Part of a small language model's weights.
Architecture: LayerNorm before each block, learned positions, no biases in attention or MLP, tied embeddings.
Training: a variant of SOAP for these matrices, 106M tokens.
Each number is 50 + 12 x the weight over the matrix's rms, rounded and kept within 0 to 99. Layers, rows and columns count from 0.

# layer 9 MLP down (transposed), 576x96, rms 0.242, rows 489-525, columns 0-95
46 42 38 65 60 46 50 41 32 51 30 66 57 41 59 46 44 61 75 40 68 37 38 39 33 67 51 48 49 35 34 62 39 62 41 53 61 56 48 46 38 54 56 48 53 49 55 55 55 56 35 47 50 46 65 50 51 47 49 51 72 43 28 67 48 43 51 52 33 58 38 64 44 38 45 44 44 35 39 63 57 53 60 36 40 32 53 52 58 55 59 61 70 50 27 47
55 60 60 69 45 40 25 53 24 38 51 54 44 62 44 44 53 63 30 51 45 48 43 55 43 51 80 47 19 75 41 39 53 44 49 53 24 53 45 59 80 47 49 44 45 50 50 60 42 50 40 53 36 45 65 69 46 53 40 33 64 60 65 42 54 67 49 64 35 45 37 40 53 36 57 56 67 57 45 33 56 52 48 43 41 61 55 37 63 65 40 30 29 38 74 73
39 55 55 47 38 41 74 50 65 54 51 40 19 43 39 63 52 74 56 49 44 70 61 56 57 37 57 39 23 48 46 56 43 73 32 50 62 63 44 46 41 34 49 58 64 51 39 28 55 45 62 38 48 53 66 54 35 54 52 60 52 73 34 41 42 40 51 43 42 62 51 37 49 42 66 47 52 60 53 51 39 51 67 37 43 63 43 58 40 50 66 72 50 54 33 76
42 63 37 57 55 62 44 52 22 33 57 35 49 41 57 69 34 33 54 73 54 78 51 54 53 68 44 48 29 49 56 40 49 46 60 46 34 37 58 36 36 68 33 47 49 54 64 52 54 57 46 55 51 48 55 40 55 41 52 46 64 68 54 38 62 57 76 64 64 52 59 34 46 53 51 35 45 64 52 53 59 57 52 46 61 59 54 45 57 78 61 50 53 57 49 39
50 53 49 42 30 50 56 55 42 65 48 50 45 55 58 69 45 33 67 45 56 68 46 47 47 56 21 56 71 47 33 54 60 61 52 46 43 43 62 51 38 46 66 41 48 25 54 40 50 52 47 39 43 43 43 40 49 54 48 77 35 44 49 67 49 33 46 53 50 37 45 67 38 33 37 47 60 68 51 66 46 34 37 53 55 60 55 77 68 65 52 45 55 52 57 42
41 50 44 59 43 80 58 44 40 49 39 48 53 58 37 45 67 61 49 56 43 65 44 48 44 54 50 58 30 37 45 66 48 53 47 19 22 27 41 28 53 29 60 59 66 49 66 67 71 59 50 42 67 45 33 39 44 54 63 39 50 43 26 65 40 49 71 63 68 28 39 33 46 49 58 56 50 56 55 49 39 49 51 42 47 63 47 50 39 40 43 34 55 44 50 68
36 33 45 45 50 50 36 52 36 71 61 48 42 72 58 30 47 40 52 49 45 65 65 40 39 71 40 60 29 58 45 64 42 44 45 54 51 57 73 40 51 37 52 43 37 36 68 41 44 71 47 38 39 60 44 46 52 45 63 42 51 52 51 75 25 40 31 69 53 54 49 64 52 55 47 43 56 55 53 66 60 47 48 58 44 42 41 69 53 48 39 52 65 35 26 51
83 50 67 45 53 61 19 48 48 40 60 61 54 65 52 69 44 48 44 32 39 53 55 45 39 43 57 43 52 53 47 49 66 39 43 47 64 51 11 65 47 39 47 32 42 49 61 47 34 55 23 69 30 65 37 54 56 51 65 45 59 49 32 86 57 35 59 40 68 65 45 41 52 29 52 45 45 49 53 29 49 45 64 63 48 47 43 62 32 32 65 25 26 47 46 60
51 71 62 52 37 41 52 40 48 42 69 43 37 46 76 53 42 44 54 59 55 35 32 38 66 45 33 46 51 37 31 41 54 52 73 26 51 46 29 64 34 57 47 50 69 73 73 51 46 42 38 34 27 69 50 39 53 67 34 58 60 62 52 56 66 73 27 52 37 59 60 26 66 68 51 55 71 69 24 39 32 60 38 51 80 33 49 23 42 56 58 25 40 35 78 80
69 55 40 45 43 58 46 45 69 49 64 40 34 44 43 37 58 43 46 65 56 55 40 54 50 56 31 56 41 79 69 54 50 34 48 56 70 48 28 56 53 42 52 48 50 50 35 37 37 50 46 52 50 56 43 32 56 63 29 59 67 25 55 23 59 36 47 61 54 34 36 20 74 58 43 50 29 59 49 50 47 41 53 42 55 42 41 62 62 40 58 61 53 40 40 35
49 57 46 45 58 36 37 59 52 54 63 34 33 41 57 41 43 71 29 38 46 30 25 43 36 51 68 61 58 57 66 62 45 35 60 69 46 49 51 43 63 65 55 27 60 55 32 37 56 41 33 65 46 48 45 60 60 51 58 55 52 54 55 31 36 56 36 59 40 62 56 53 56 55 39 41 65 52 80 37 38 49 40 73 48 47 49 68 40 37 54 63 53 39 61 50
72 43 37 52 40 63 57 56 59 38 54 42 42 42 61 43 64 42 43 52 40 62 45 56 49 48 52 48 42 46 58 69 45 34 42 54 45 28 62 47 42 60 67 68 38 47 35 40 46 55 47 35 40 47 56 31 29 56 46 45 75 48 50 67 49 65 51 45 46 61 49 27 40 44 16 37 30 40 42 50 51 56 35 48 33 43 54 65 72 66 59 38 47 54 47 44
52 44 60 56 76 73 69 43 78 68 51 62 74 60 55 44 53 33 54 55 33 27 42 33 53 36 46 51 30 23 55 25 40 63 33 58 35 26 66 60 44 09 42 53 59 46 48 60 51 42 67 54 43 52 57 55 69 62 56 61 45 45 49 35 54 42 51 65 50 71 49 52 48 20 52 45 48 76 45 38 41 48 46 39 43 57 63 86 47 28 45 33 44 39 33 43
49 63 42 47 52 65 40 51 59 54 55 25 27 51 54 29 29 50 44 34 36 43 53 59 42 52 56 31 64 62 63 34 50 34 46 48 70 46 37 52 50 37 41 74 52 46 60 26 61 43 37 57 65 57 56 50 70 49 53 55 57 53 31 35 51 48 62 54 63 33 42 57 47 56 39 42 46 48 61 50 55 59 52 53 61 41 39 53 37 32 62 29 55 65 63 53
34 41 48 25 51 63 50 48 68 58 58 39 40 55 60 78 58 38 69 55 60 38 49 76 36 59 57 62 48 53 52 62 42 72 56 64 53 29 65 37 53 17 59 48 72 35 54 36 53 57 47 39 34 42 27 30 49 80 57 58 59 50 47 48 61 44 63 69 61 70 63 51 46 48 60 56 55 38 65 47 49 63 62 48 43 53 50 58 54 56 53 44 72 24 36 60
32 31 43 56 48 60 57 33 40 57 66 37 38 40 22 51 53 47 44 46 34 31 34 48 60 36 30 44 55 47 60 49 42 38 48 55 54 38 47 38 30 75 38 34 30 63 39 63 46 63 34 58 65 61 65 49 36 49 35 55 56 58 51 26 38 41 66 45 68 60 49 54 51 47 53 54 58 47 43 45 42 54 74 36 51 61 31 41 42 59 68 37 55 41 49 55
50 10 64 73 66 60 39 66 44 42 50 61 58 41 58 61 40 62 48 70 42 48 57 52 46 44 63 23 53 54 44 45 40 74 56 43 68 54 48 69 52 55 72 62 60 63 50 38 57 29 54 57 69 45 55 51 43 59 75 51 33 75 23 45 59 48 60 54 35 47 76 53 46 51 77 50 39 41 46 37 54 64 64 67 48 66 32 42 39 69 47 69 54 49 61 70
53 48 41 40 64 54 52 59 55 51 53 54 57 43 63 52 76 48 19 51 47 50 40 27 35 32 39 54 71 41 49 46 77 51 60 39 58 24 35 41 39 64 51 41 62 43 40 42 54 54 50 61 62 51 52 40 63 53 60 45 55 36 43 64 60 60 46 39 55 55 57 43 33 54 67 40 53 54 55 48 56 30 70 53 66 49 48 36 59 51 42 54 36 42 40 41
37 53 45 43 49 40 37 68 41 62 43 36 51 30 42 39 57 50 45 33 55 53 45 67 38 34 48 62 62 47 45 47 41 82 44 52 80 28 43 52 52 36 32 53 49 72 56 54 56 30 33 41 58 52 52 68 57 56 50 54 58 69 45 49 44 65 53 44 44 56 36 60 50 43 50 55 50 63 37 48 34 63 49 54 41 46 37 26 43 48 59 50 43 64 52 29
70 52 53 50 53 46 47 49 47 56 35 70 57 51 55 47 13 47 53 55 72 36 54 74 61 45 48 33 36 37 27 39 55 50 54 63 62 65 43 69 47 56 35 26 38 53 41 59 35 25 68 73 16 48 61 56 72 44 47 34 62 79 50 58 47 42 56 43 45 30 53 59 61 47 39 45 35 29 58 44 50 36 65 64 62 47 43 48 26 42 61 53 58 56 51 61
51 61 47 49 59 56 44 59 67 53 62 73 39 51 24 64 42 42 51 51 45 36 57 65 45 57 43 34 37 73 48 48 51 55 55 41 65 54 41 45 42 50 61 59 56 64 55 62 42 60 50 51 39 33 51 58 56 78 42 40 48 49 62 23 61 53 49 45 33 76 36 59 58 45 65 30 36 52 44 44 59 54 44 66 37 56 55 52 29 58 41 51 52 52 35 62
44 37 41 57 75 36 54 62 37 38 46 47 28 38 64 40 62 57 26 23 51 53 20 44 51 49 66 40 37 40 51 45 36 38 58 43 49 41 55 37 59 75 61 45 68 48 39 57 31 48 26 61 30 50 55 54 51 61 76 58 52 64 69 65 55 35 53 37 53 40 24 61 37 55 55 30 69 42 72 48 43 35 47 31 59 47 51 60 40 42 48 67 65 57 49 30
38 41 57 57 48 42 61 35 52 41 23 54 68 58 67 48 55 46 48 37 72 57 30 27 49 37 50 38 42 52 36 44 32 36 44 60 31 31 69 51 71 36 49 26 89 41 31 59 44 48 37 51 45 50 62 35 53 49 59 44 29 44 32 58 61 65 39 61 54 40 33 40 63 32 25 29 43 52 61 72 63 56 58 35 50 37 59 42 50 42 34 68 55 27 43 39
39 49 38 51 62 61 81 50 56 60 29 58 55 56 62 58 39 63 45 76 60 70 31 36 37 73 41 26 60 42 33 38 48 61 61 50 34 50 37 30 59 38 58 32 70 47 45 52 55 73 45 48 43 62 45 43 48 74 34 34 41 52 53 61 53 39 40 59 70 59 75 80 33 41 57 41 49 53 52 68 55 44 36 38 62 48 55 58 64 52 42 31 32 46 61 57
42 48 43 22 45 32 58 47 56 53 42 49 45 46 36 48 55 35 68 38 48 49 38 52 41 27 65 56 53 46 41 49 58 59 53 41 42 50 72 59 50 55 45 24 53 47 63 53 51 51 51 38 79 72 55 73 55 45 53 61 59 30 42 47 44 54 47 43 47 47 45 48 63 50 51 48 45 44 49 60 52 67 60 42 46 54 52 59 66 45 67 39 38 52 50 31
50 48 64 55 63 32 44 47 56 35 65 51 53 56 36 36 56 57 45 57 58 47 51 53 67 62 75 65 45 45 65 49 57 49 49 44 49 46 37 60 76 47 60 34 25 39 43 68 57 26 69 61 56 47 40 29 45 60 54 51 66 34 52 34 36 70 37 49 50 33 37 60 87 57 32 42 50 60 46 46 67 81 53 54 47 40 41 60 58 54 38 55 37 49 69 58
52 40 49 19 60 46 52 63 53 68 33 33 38 50 66 42 62 56 45 50 74 32 60 71 59 42 56 49 47 54 60 56 41 46 18 44 64 54 35 64 70 45 55 53 34 55 58 37 38 43 35 62 43 65 48 56 68 28 52 59 49 43 53 41 46 47 56 44 46 55 34 59 47 68 57 54 33 38 49 32 51 52 71 64 45 53 51 65 44 48 47 49 59 59 50 48
71 32 41 58 28 66 59 46 69 60 41 43 50 62 39 41 60 53 47 48 46 38 34 50 41 37 57 56 59 52 51 74 59 36 55 68 48 32 41 56 38 47 39 65 65 76 54 60 45 65 60 50 44 48 49 36 80 49 56 58 44 70 50 36 46 45 58 47 62 54 50 33 33 73 51 72 65 64 75 40 49 56 30 54 65 62 51 66 50 38 33 44 51 56 42 41
40 56 48 59 46 39 52 44 72 64 59 19 55 42 48 50 64 60 41 38 57 50 58 49 62 48 49 50 60 52 71 79 34 61 40 60 54 28 43 40 53 63 53 56 63 39 49 44 33 33 48 59 47 43 39 49 41 62 34 50 48 55 46 44 54 53 43 30 40 71 48 32 40 57 41 60 62 58 48 37 48 35 44 58 59 55 55 32 32 54 70 50 62 48 44 58
61 61 44 60 51 58 57 21 67 73 50 66 75 57 40 19 47 51 33 28 62 47 49 44 58 36 56 68 51 57 61 38 36 65 48 50 62 44 33 40 44 48 32 58 35 50 42 45 58 46 52 60 57 42 66 62 35 82 49 47 58 67 40 52 43 52 43 65 59 58 31 45 59 61 49 88 40 36 53 61 49 50 45 47 41 42 41 61 55 57 39 45 49 74 17 35
39 62 58 63 60 49 60 48 26 56 52 56 49 26 46 66 48 47 33 53 56 39 50 18 53 48 50 40 50 57 54 38 43 42 48 49 34 44 67 28 27 44 38 53 66 41 60 48 30 32 58 54 45 72 58 29 75 65 37 57 49 73 44 60 55 50 70 47 53 18 40 58 58 41 52 49 55 41 51 68 61 50 81 51 45 44 57 40 54 55 55 54 54 39 49 64
55 41 43 56 51 34 52 30 36 63 27 61 44 25 45 44 54 66 57 35 48 49 41 69 71 00 67 58 26 61 45 88 42 49 40 30 59 49 26 40 43 54 74 43 46 25 59 60 64 63 37 78 44 61 21 34 48 56 36 29 61 38 72 73 50 57 57 44 56 42 40 46 67 38 50 78 56 38 46 46 54 62 24 52 71 35 55 27 24 53 49 35 57 63 81 63
52 59 39 40 55 43 64 56 41 47 55 43 34 61 66 48 54 61 18 56 44 29 62 54 54 72 51 63 44 33 36 47 59 43 42 46 36 35 47 48 59 61 54 73 51 60 60 61 63 49 30 51 51 55 43 51 63 63 43 58 59 45 62 54 30 63 33 73 51 47 35 58 50 77 51 36 47 38 53 45 70 34 44 38 32 52 35 54 53 64 36 37 39 49 43 39
53 53 74 61 69 49 68 53 48 48 77 40 55 35 57 62 42 54 50 68 55 50 54 52 55 56 48 68 63 37 53 60 49 51 41 74 37 64 39 44 48 64 54 62 49 59 47 62 57 30 44 41 51 40 54 54 55 34 63 55 37 55 63 42 45 48 52 40 51 40 55 49 48 54 48 61 52 60 38 55 29 39 42 66 42 60 47 41 49 54 59 55 90 41 58 55
49 55 41 61 44 54 66 65 43 48 56 63 56 57 53 41 38 47 31 32 49 59 60 56 50 59 43 50 57 33 60 70 59 39 48 51 42 38 68 46 61 36 82 41 62 28 58 53 70 57 40 34 52 47 44 55 52 51 45 37 63 49 60 41 61 53 54 65 59 63 56 52 38 46 46 48 52 50 63 54 64 42 53 38 54 30 72 51 60 61 52 56 37 34 17 58
37 50 47 53 52 31 47 57 48 61 43 48 46 56 42 48 45 52 54 46 38 46 52 43 67 57 58 43 65 40 47 63 42 60 47 48 51 44 29 34 58 51 42 36 34 48 52 66 49 38 30 42 40 49 56 41 62 44 45 36 57 32 72 48 53 54 47 33 50 38 55 62 50 54 43 52 35 41 37 46 68 53 61 59 64 56 73 55 76 56 76 46 30 46 52 68
58 27 70 47 76 52 60 55 59 38 50 56 56 39 51 53 45 68 63 57 49 53 56 35 62 24 52 69 50 54 36 55 50 38 51 65 54 53 56 45 32 62 62 35 60 47 32 18 50 39 35 49 54 50 62 53 37 82 49 48 35 55 64 51 53 47 62 56 26 62 42 49 48 42 42 34 48 26 71 72 63 62 41 44 44 37 25 47 37 52 57 49 63 35 27 14
# layer 9 MLP up, 576x96, rms 0.223, rows 490-525, columns 0-95
54 46 49 29 52 77 63 55 73 46 59 73 55 59 48 70 28 35 62 53 46 57 35 54 34 48 52 26 50 45 45 64 61 61 45 23 43 59 53 60 59 74 30 45 61 38 45 59 33 50 39 54 53 50 37 65 54 36 43 41 50 42 44 48 37 49 57 29 44 47 51 41 65 68 64 52 36 63 41 51 29 48 71 32 42 50 53 65 28 55 31 61 39 58 56 45
65 54 57 41 52 43 64 48 34 44 29 49 47 45 56 39 38 41 54 53 32 50 50 70 41 66 67 32 52 35 37 33 56 59 56 46 51 40 45 80 54 48 53 40 54 38 39 34 49 58 35 45 57 69 41 50 63 45 64 50 50 56 29 61 57 44 21 52 31 63 66 71 53 80 45 41 37 48 52 49 50 35 53 74 57 40 70 56 41 40 31 51 50 47 48 32
43 59 40 40 47 45 50 32 60 52 42 53 54 59 46 50 43 50 55 51 53 53 40 39 50 56 54 66 58 25 53 55 46 48 50 49 43 58 35 53 58 55 59 48 54 56 49 50 43 61 76 61 45 47 56 58 40 47 72 64 68 55 72 40 27 48 34 29 48 56 42 45 29 61 41 62 33 61 62 41 47 39 29 48 43 50 60 44 49 41 44 46 43 37 60 44
55 50 66 32 40 60 77 68 57 61 32 29 48 46 53 62 28 52 62 57 48 56 43 59 28 30 38 60 60 27 44 82 50 59 31 68 52 61 55 41 55 50 35 40 49 43 52 46 43 45 54 47 54 59 60 39 45 51 54 40 47 47 55 49 55 34 35 56 50 48 36 61 65 55 33 60 52 37 39 74 38 42 57 46 65 67 50 59 52 90 53 53 38 55 52 51
53 46 28 25 63 61 60 46 56 59 93 64 51 44 53 44 67 39 57 41 43 70 54 39 47 43 51 46 58 15 48 59 61 53 49 41 20 29 42 70 48 65 41 45 44 45 42 54 46 50 36 51 55 48 49 65 67 41 45 62 31 57 44 55 59 41 54 41 44 43 50 53 50 53 59 46 39 19 45 45 45 53 52 30 52 66 63 50 44 49 50 65 57 36 58 43
50 61 69 45 37 34 44 61 57 61 60 59 49 37 53 52 37 51 44 37 43 72 60 46 43 46 53 48 47 61 35 36 45 40 32 40 41 39 43 88 37 66 45 56 54 62 28 47 39 40 41 49 65 67 54 56 50 54 68 64 46 39 52 34 75 44 51 38 58 42 62 38 58 53 57 70 50 51 37 31 37 48 52 52 47 36 68 57 45 50 48 41 61 32 39 57
56 49 09 51 44 61 33 67 55 42 37 36 67 53 53 62 54 55 63 44 62 46 75 56 67 47 43 41 52 42 63 42 61 65 63 30 65 56 53 65 38 57 48 35 35 49 52 42 70 59 45 61 36 71 20 25 42 54 34 46 33 42 60 52 51 46 32 28 71 52 42 48 53 68 47 47 32 45 54 69 41 40 28 67 60 54 64 47 39 38 88 51 55 41 54 69
56 55 45 37 56 72 45 54 58 37 36 38 59 39 26 64 78 45 54 30 40 61 51 28 51 46 35 43 43 53 43 30 32 80 55 59 59 52 52 56 67 50 21 52 40 36 34 62 35 49 41 37 58 48 40 75 33 30 74 57 43 50 75 41 46 48 52 35 40 58 54 58 47 37 61 40 74 61 47 53 42 60 52 67 27 69 62 53 42 84 37 26 58 41 51 40
51 28 50 44 64 37 21 49 41 70 45 44 57 47 61 51 56 45 42 50 35 69 47 35 55 56 28 51 60 53 65 46 40 35 54 42 45 60 39 42 44 53 59 42 44 41 66 52 65 38 45 41 71 37 55 47 72 52 58 48 59 65 49 51 43 58 49 54 56 67 51 55 37 36 66 61 61 50 41 68 49 41 40 45 76 50 40 32 28 55 58 49 61 49 36 62
51 46 50 34 51 53 59 44 51 34 19 68 39 36 47 62 53 35 57 32 51 76 49 25 42 52 42 57 58 44 39 38 75 51 48 57 31 51 39 65 32 51 52 37 44 53 47 49 60 53 45 55 43 62 31 35 45 18 66 63 58 52 44 44 39 47 48 39 52 51 43 61 61 50 39 63 53 50 39 43 47 61 65 55 55 45 51 33 48 72 41 23 73 57 72 44
57 59 66 34 24 69 59 40 69 58 63 52 68 58 31 47 53 37 48 48 65 67 58 40 57 49 57 38 39 64 44 58 31 68 40 65 63 52 46 42 62 52 39 52 51 55 35 71 57 45 37 58 65 49 64 66 59 42 78 78 48 52 43 53 64 41 61 58 53 72 52 66 36 52 67 86 48 47 63 32 55 52 68 44 65 34 35 39 70 35 43 63 48 53 51 38
46 56 43 29 56 45 64 27 48 60 55 54 69 60 49 43 66 54 58 49 46 53 65 58 62 35 60 31 36 32 63 65 37 35 39 46 51 71 66 50 57 34 48 54 44 33 28 63 50 73 47 36 49 49 62 45 50 56 54 62 65 68 57 41 52 55 51 60 47 59 40 44 29 59 53 66 62 33 45 29 36 94 45 28 30 57 49 66 45 66 73 41 61 76 54 78
44 46 72 65 44 50 51 52 57 59 44 53 62 22 55 63 61 64 67 58 42 59 56 56 41 58 51 32 54 40 41 48 25 47 49 47 63 47 62 43 72 40 56 63 47 59 69 49 61 44 60 51 48 62 38 43 51 51 44 67 27 49 70 68 35 27 60 51 50 23 46 56 47 51 42 56 67 42 50 62 39 38 47 59 40 48 63 36 46 57 45 37 58 44 48 54
45 50 58 73 56 42 36 38 58 37 59 42 62 42 36 62 43 70 61 48 44 63 39 32 46 39 36 47 54 52 56 53 60 43 55 21 39 53 36 59 52 72 38 44 35 60 46 47 38 36 48 29 70 36 43 70 70 43 36 62 47 34 49 62 53 65 47 15 50 37 62 51 43 37 74 44 46 50 56 61 54 68 60 44 63 43 66 35 54 54 76 59 50 61 65 54
40 74 37 49 54 75 63 33 49 44 69 47 50 29 44 59 49 44 43 47 55 53 49 50 33 63 45 49 68 63 29 47 39 46 67 54 44 32 51 53 54 36 58 40 74 33 53 43 38 71 60 46 72 47 33 49 73 28 48 49 45 40 43 40 53 31 60 59 23 29 42 24 39 48 49 58 73 44 43 65 47 49 34 42 56 28 48 46 70 48 29 52 57 31 63 48
55 41 59 61 32 49 43 26 69 66 63 40 36 37 57 55 30 52 34 69 71 45 46 44 54 75 40 34 56 54 23 55 36 58 82 48 55 54 38 62 39 30 48 41 37 40 46 51 50 82 73 44 63 61 63 37 48 68 38 45 45 43 42 38 68 30 22 71 38 68 65 42 42 50 26 62 54 43 46 53 48 44 43 39 46 63 40 68 49 50 58 33 51 63 24 49
41 51 56 45 28 41 56 69 52 39 43 33 67 20 40 70 43 45 65 36 36 55 60 62 66 53 41 68 48 41 39 40 43 38 50 64 28 68 51 54 61 39 56 53 60 65 51 56 48 42 42 57 46 44 48 44 58 58 44 53 42 49 29 62 40 66 28 55 36 41 41 74 53 55 70 49 58 41 33 48 56 55 37 58 40 37 27 42 42 33 47 49 42 46 51 71
37 49 47 45 71 63 54 53 62 45 63 59 57 52 56 63 45 59 38 64 54 63 40 46 50 64 30 16 54 50 46 64 58 29 68 60 18 48 52 46 55 77 55 62 46 37 53 44 52 76 68 52 56 54 57 45 61 60 53 67 69 35 47 43 57 30 34 60 54 49 64 28 22 51 48 34 50 60 60 66 47 53 40 42 42 61 63 43 39 58 39 38 54 39 53 67
53 42 69 37 52 29 60 27 61 61 62 39 60 44 66 48 50 41 70 66 40 59 30 36 49 59 32 45 40 68 41 43 46 60 57 79 42 41 59 44 58 47 55 38 68 40 38 49 35 25 48 52 46 34 52 45 59 42 36 49 37 37 54 32 57 52 47 67 46 66 56 50 54 46 49 49 42 39 55 26 47 65 62 63 49 44 65 33 59 43 55 76 63 36 56 38
25 41 43 58 62 69 57 59 42 76 50 54 58 49 43 59 43 57 64 42 52 51 50 51 40 57 59 28 44 53 34 44 58 18 45 51 46 84 60 50 28 42 58 40 53 28 56 56 43 49 58 34 64 48 61 41 37 61 54 51 44 53 43 45 46 36 47 47 47 49 44 45 19 45 60 48 55 79 41 39 38 57 41 61 36 65 46 49 40 48 53 27 42 77 38 58
59 36 48 61 40 48 45 58 32 45 43 31 67 80 45 52 47 64 52 62 43 47 57 29 39 54 33 51 75 67 39 51 63 60 26 62 45 51 47 38 52 47 55 39 50 42 46 25 31 57 37 52 44 51 36 58 60 45 63 40 39 52 50 41 23 49 32 26 62 65 53 50 31 59 80 49 39 65 46 49 52 47 51 48 37 47 62 36 34 46 57 27 69 45 55 69
46 62 69 42 37 69 60 60 43 81 35 59 72 62 51 72 44 58 47 47 64 37 50 41 38 56 52 50 49 40 55 40 47 21 38 51 44 41 67 52 55 52 48 40 72 58 63 49 43 80 55 33 67 50 60 43 58 56 37 58 51 73 61 55 46 48 38 28 45 32 35 45 48 52 47 39 51 24 57 34 66 51 53 41 44 69 38 25 28 47 42 51 47 42 37 62
64 54 50 56 46 54 50 53 37 39 60 52 69 47 48 52 45 67 40 49 34 73 66 77 19 32 58 59 59 52 58 63 37 41 45 37 35 33 63 50 29 57 29 45 34 47 49 26 49 54 49 55 38 58 18 59 71 22 45 32 44 74 41 51 27 45 35 60 61 62 58 66 44 59 28 48 61 62 49 61 39 52 51 65 54 50 60 54 48 50 38 60 47 36 39 36
39 40 50 58 84 44 34 38 44 35 53 52 40 69 63 52 52 46 55 49 35 33 50 49 48 42 66 48 64 46 38 48 53 50 64 47 52 55 71 48 54 37 44 44 50 55 46 41 54 61 60 46 38 32 37 56 69 38 36 66 50 42 65 60 58 44 57 49 43 47 40 58 58 24 53 43 63 52 57 50 54 58 56 42 45 49 34 52 52 26 64 54 64 39 34 57
36 27 46 49 45 36 25 32 77 57 40 61 48 46 51 49 12 53 56 58 64 53 41 49 57 48 46 53 45 57 38 44 59 68 60 19 31 41 66 52 79 40 41 39 50 67 38 37 39 63 57 33 47 37 50 63 70 55 23 42 71 41 60 52 50 58 42 51 42 52 62 48 44 31 48 49 72 51 50 52 57 48 38 52 36 37 50 41 59 33 42 47 48 28 62 68
61 57 46 50 57 66 62 34 61 23 48 62 58 57 53 47 46 33 47 56 35 51 58 34 55 38 43 72 49 43 38 44 64 46 60 37 38 38 58 45 37 49 38 40 68 55 44 60 59 58 48 46 76 35 34 47 44 82 61 61 25 53 50 40 49 58 13 53 61 40 73 52 47 65 58 48 56 50 59 57 58 46 29 50 64 59 61 32 57 57 52 43 58 46 50 38
77 55 43 45 38 34 51 58 45 63 65 47 48 50 41 55 54 55 35 41 57 47 53 51 58 52 54 56 52 42 56 63 62 52 52 58 45 60 43 47 54 73 28 58 47 34 38 23 58 54 67 57 46 51 56 63 45 38 30 51 46 32 57 59 49 40 25 65 66 34 65 62 30 33 43 48 72 50 52 68 52 54 63 56 46 53 61 44 42 54 51 81 49 40 41 41
62 32 49 63 76 36 42 59 59 66 43 60 49 57 58 41 67 45 52 40 26 37 57 47 37 46 46 44 55 53 58 50 51 47 51 42 54 49 54 58 70 44 21 31 52 47 42 48 69 39 20 60 59 53 56 44 44 57 59 62 49 51 41 60 52 65 67 57 48 44 50 59 69 43 43 40 38 41 48 47 61 62 65 48 22 33 38 70 31 63 48 47 49 52 46 35
53 32 45 32 49 64 48 61 64 54 53 42 45 72 29 47 55 55 58 64 48 33 66 80 61 67 53 33 45 37 44 39 54 32 58 33 41 56 60 40 64 37 43 54 33 59 56 57 29 60 41 55 58 53 50 66 60 66 54 64 52 41 58 29 65 46 24 54 35 59 38 56 42 66 51 51 59 36 49 46 73 66 48 54 42 41 31 59 43 33 51 56 58 25 63 50
48 40 60 20 52 49 43 38 53 73 30 42 56 58 56 29 45 55 55 61 33 56 38 70 38 45 43 58 45 42 48 42 59 34 54 40 37 44 37 58 62 62 71 42 40 45 38 63 81 54 45 56 73 38 42 55 66 44 43 57 49 39 72 50 53 47 59 49 48 47 45 42 37 60 30 68 55 49 45 41 40 46 34 41 65 55 53 70 69 48 66 53 47 45 62 50
50 62 51 48 32 74 46 25 43 68 74 83 57 66 15 30 51 63 72 60 42 35 37 48 49 43 47 39 67 32 77 63 41 50 52 35 59 63 33 19 45 61 26 28 56 38 50 68 70 64 31 53 53 57 22 45 43 53 44 49 36 71 51 67 45 40 77 30 59 38 29 50 35 40 44 58 60 46 49 55 39 70 60 48 41 27 69 27 37 49 37 53 57 67 58 52
44 46 41 37 45 55 31 39 51 47 52 60 39 63 50 27 34 57 64 65 55 58 31 58 53 61 47 51 44 58 74 53 53 45 50 50 45 57 62 41 45 62 53 55 39 58 54 22 55 50 38 59 10 47 30 47 54 55 53 68 66 61 46 56 33 32 75 61 58 40 48 42 43 25 43 49 41 56 79 62 54 37 44 68 35 37 64 43 47 52 65 64 37 59 29 39
51 54 60 56 59 29 29 44 51 42 56 46 46 38 46 51 31 46 42 47 61 71 64 22 52 46 36 52 48 65 55 33 60 50 47 50 54 56 56 66 37 39 39 55 51 44 21 44 53 54 39 46 54 67 54 56 61 66 41 45 59 64 56 43 41 41 48 33 57 38 51 54 45 36 63 55 43 42 43 49 37 69 54 59 69 51 51 53 69 38 32 72 35 51 70 67
45 35 50 36 42 55 47 47 44 50 54 62 48 38 42 37 31 34 65 43 70 58 70 25 33 32 61 57 54 41 47 41 39 58 48 52 67 65 41 49 65 64 47 31 55 51 71 64 61 26 45 64 55 63 50 32 36 46 56 41 64 46 47 58 47 44 59 58 69 51 29 44 53 52 61 58 42 54 58 54 37 54 38 41 72 35 27 59 33 42 57 55 55 52 52 55
67 41 53 55 58 52 68 61 54 39 56 48 48 43 58 34 29 54 47 61 45 49 44 46 44 47 50 49 41 59 41 57 63 54 48 45 69 53 58 55 52 47 66 60 57 30 48 36 24 57 53 53 61 35 46 81 40 41 58 57 49 62 37 47 41 52 32 64 49 19 57 46 37 48 66 37 71 53 48 75 42 61 27 39 58 54 48 36 59 55 27 65 71 32 48 26
78 55 63 45 47 41 51 50 51 46 56 54 50 48 78 48 43 50 40 54 41 58 51 73 50 56 54 53 58 64 58 36 66 53 57 47 52 54 73 43 56 52 26 51 33 53 48 35 66 54 57 75 35 68 47 38 43 45 34 56 57 23 47 54 27 60 23 47 36 60 35 45 49 65 59 73 45 61 40 53 57 63 53 67 50 61 35 38 74 55 47 40 26 35 63 46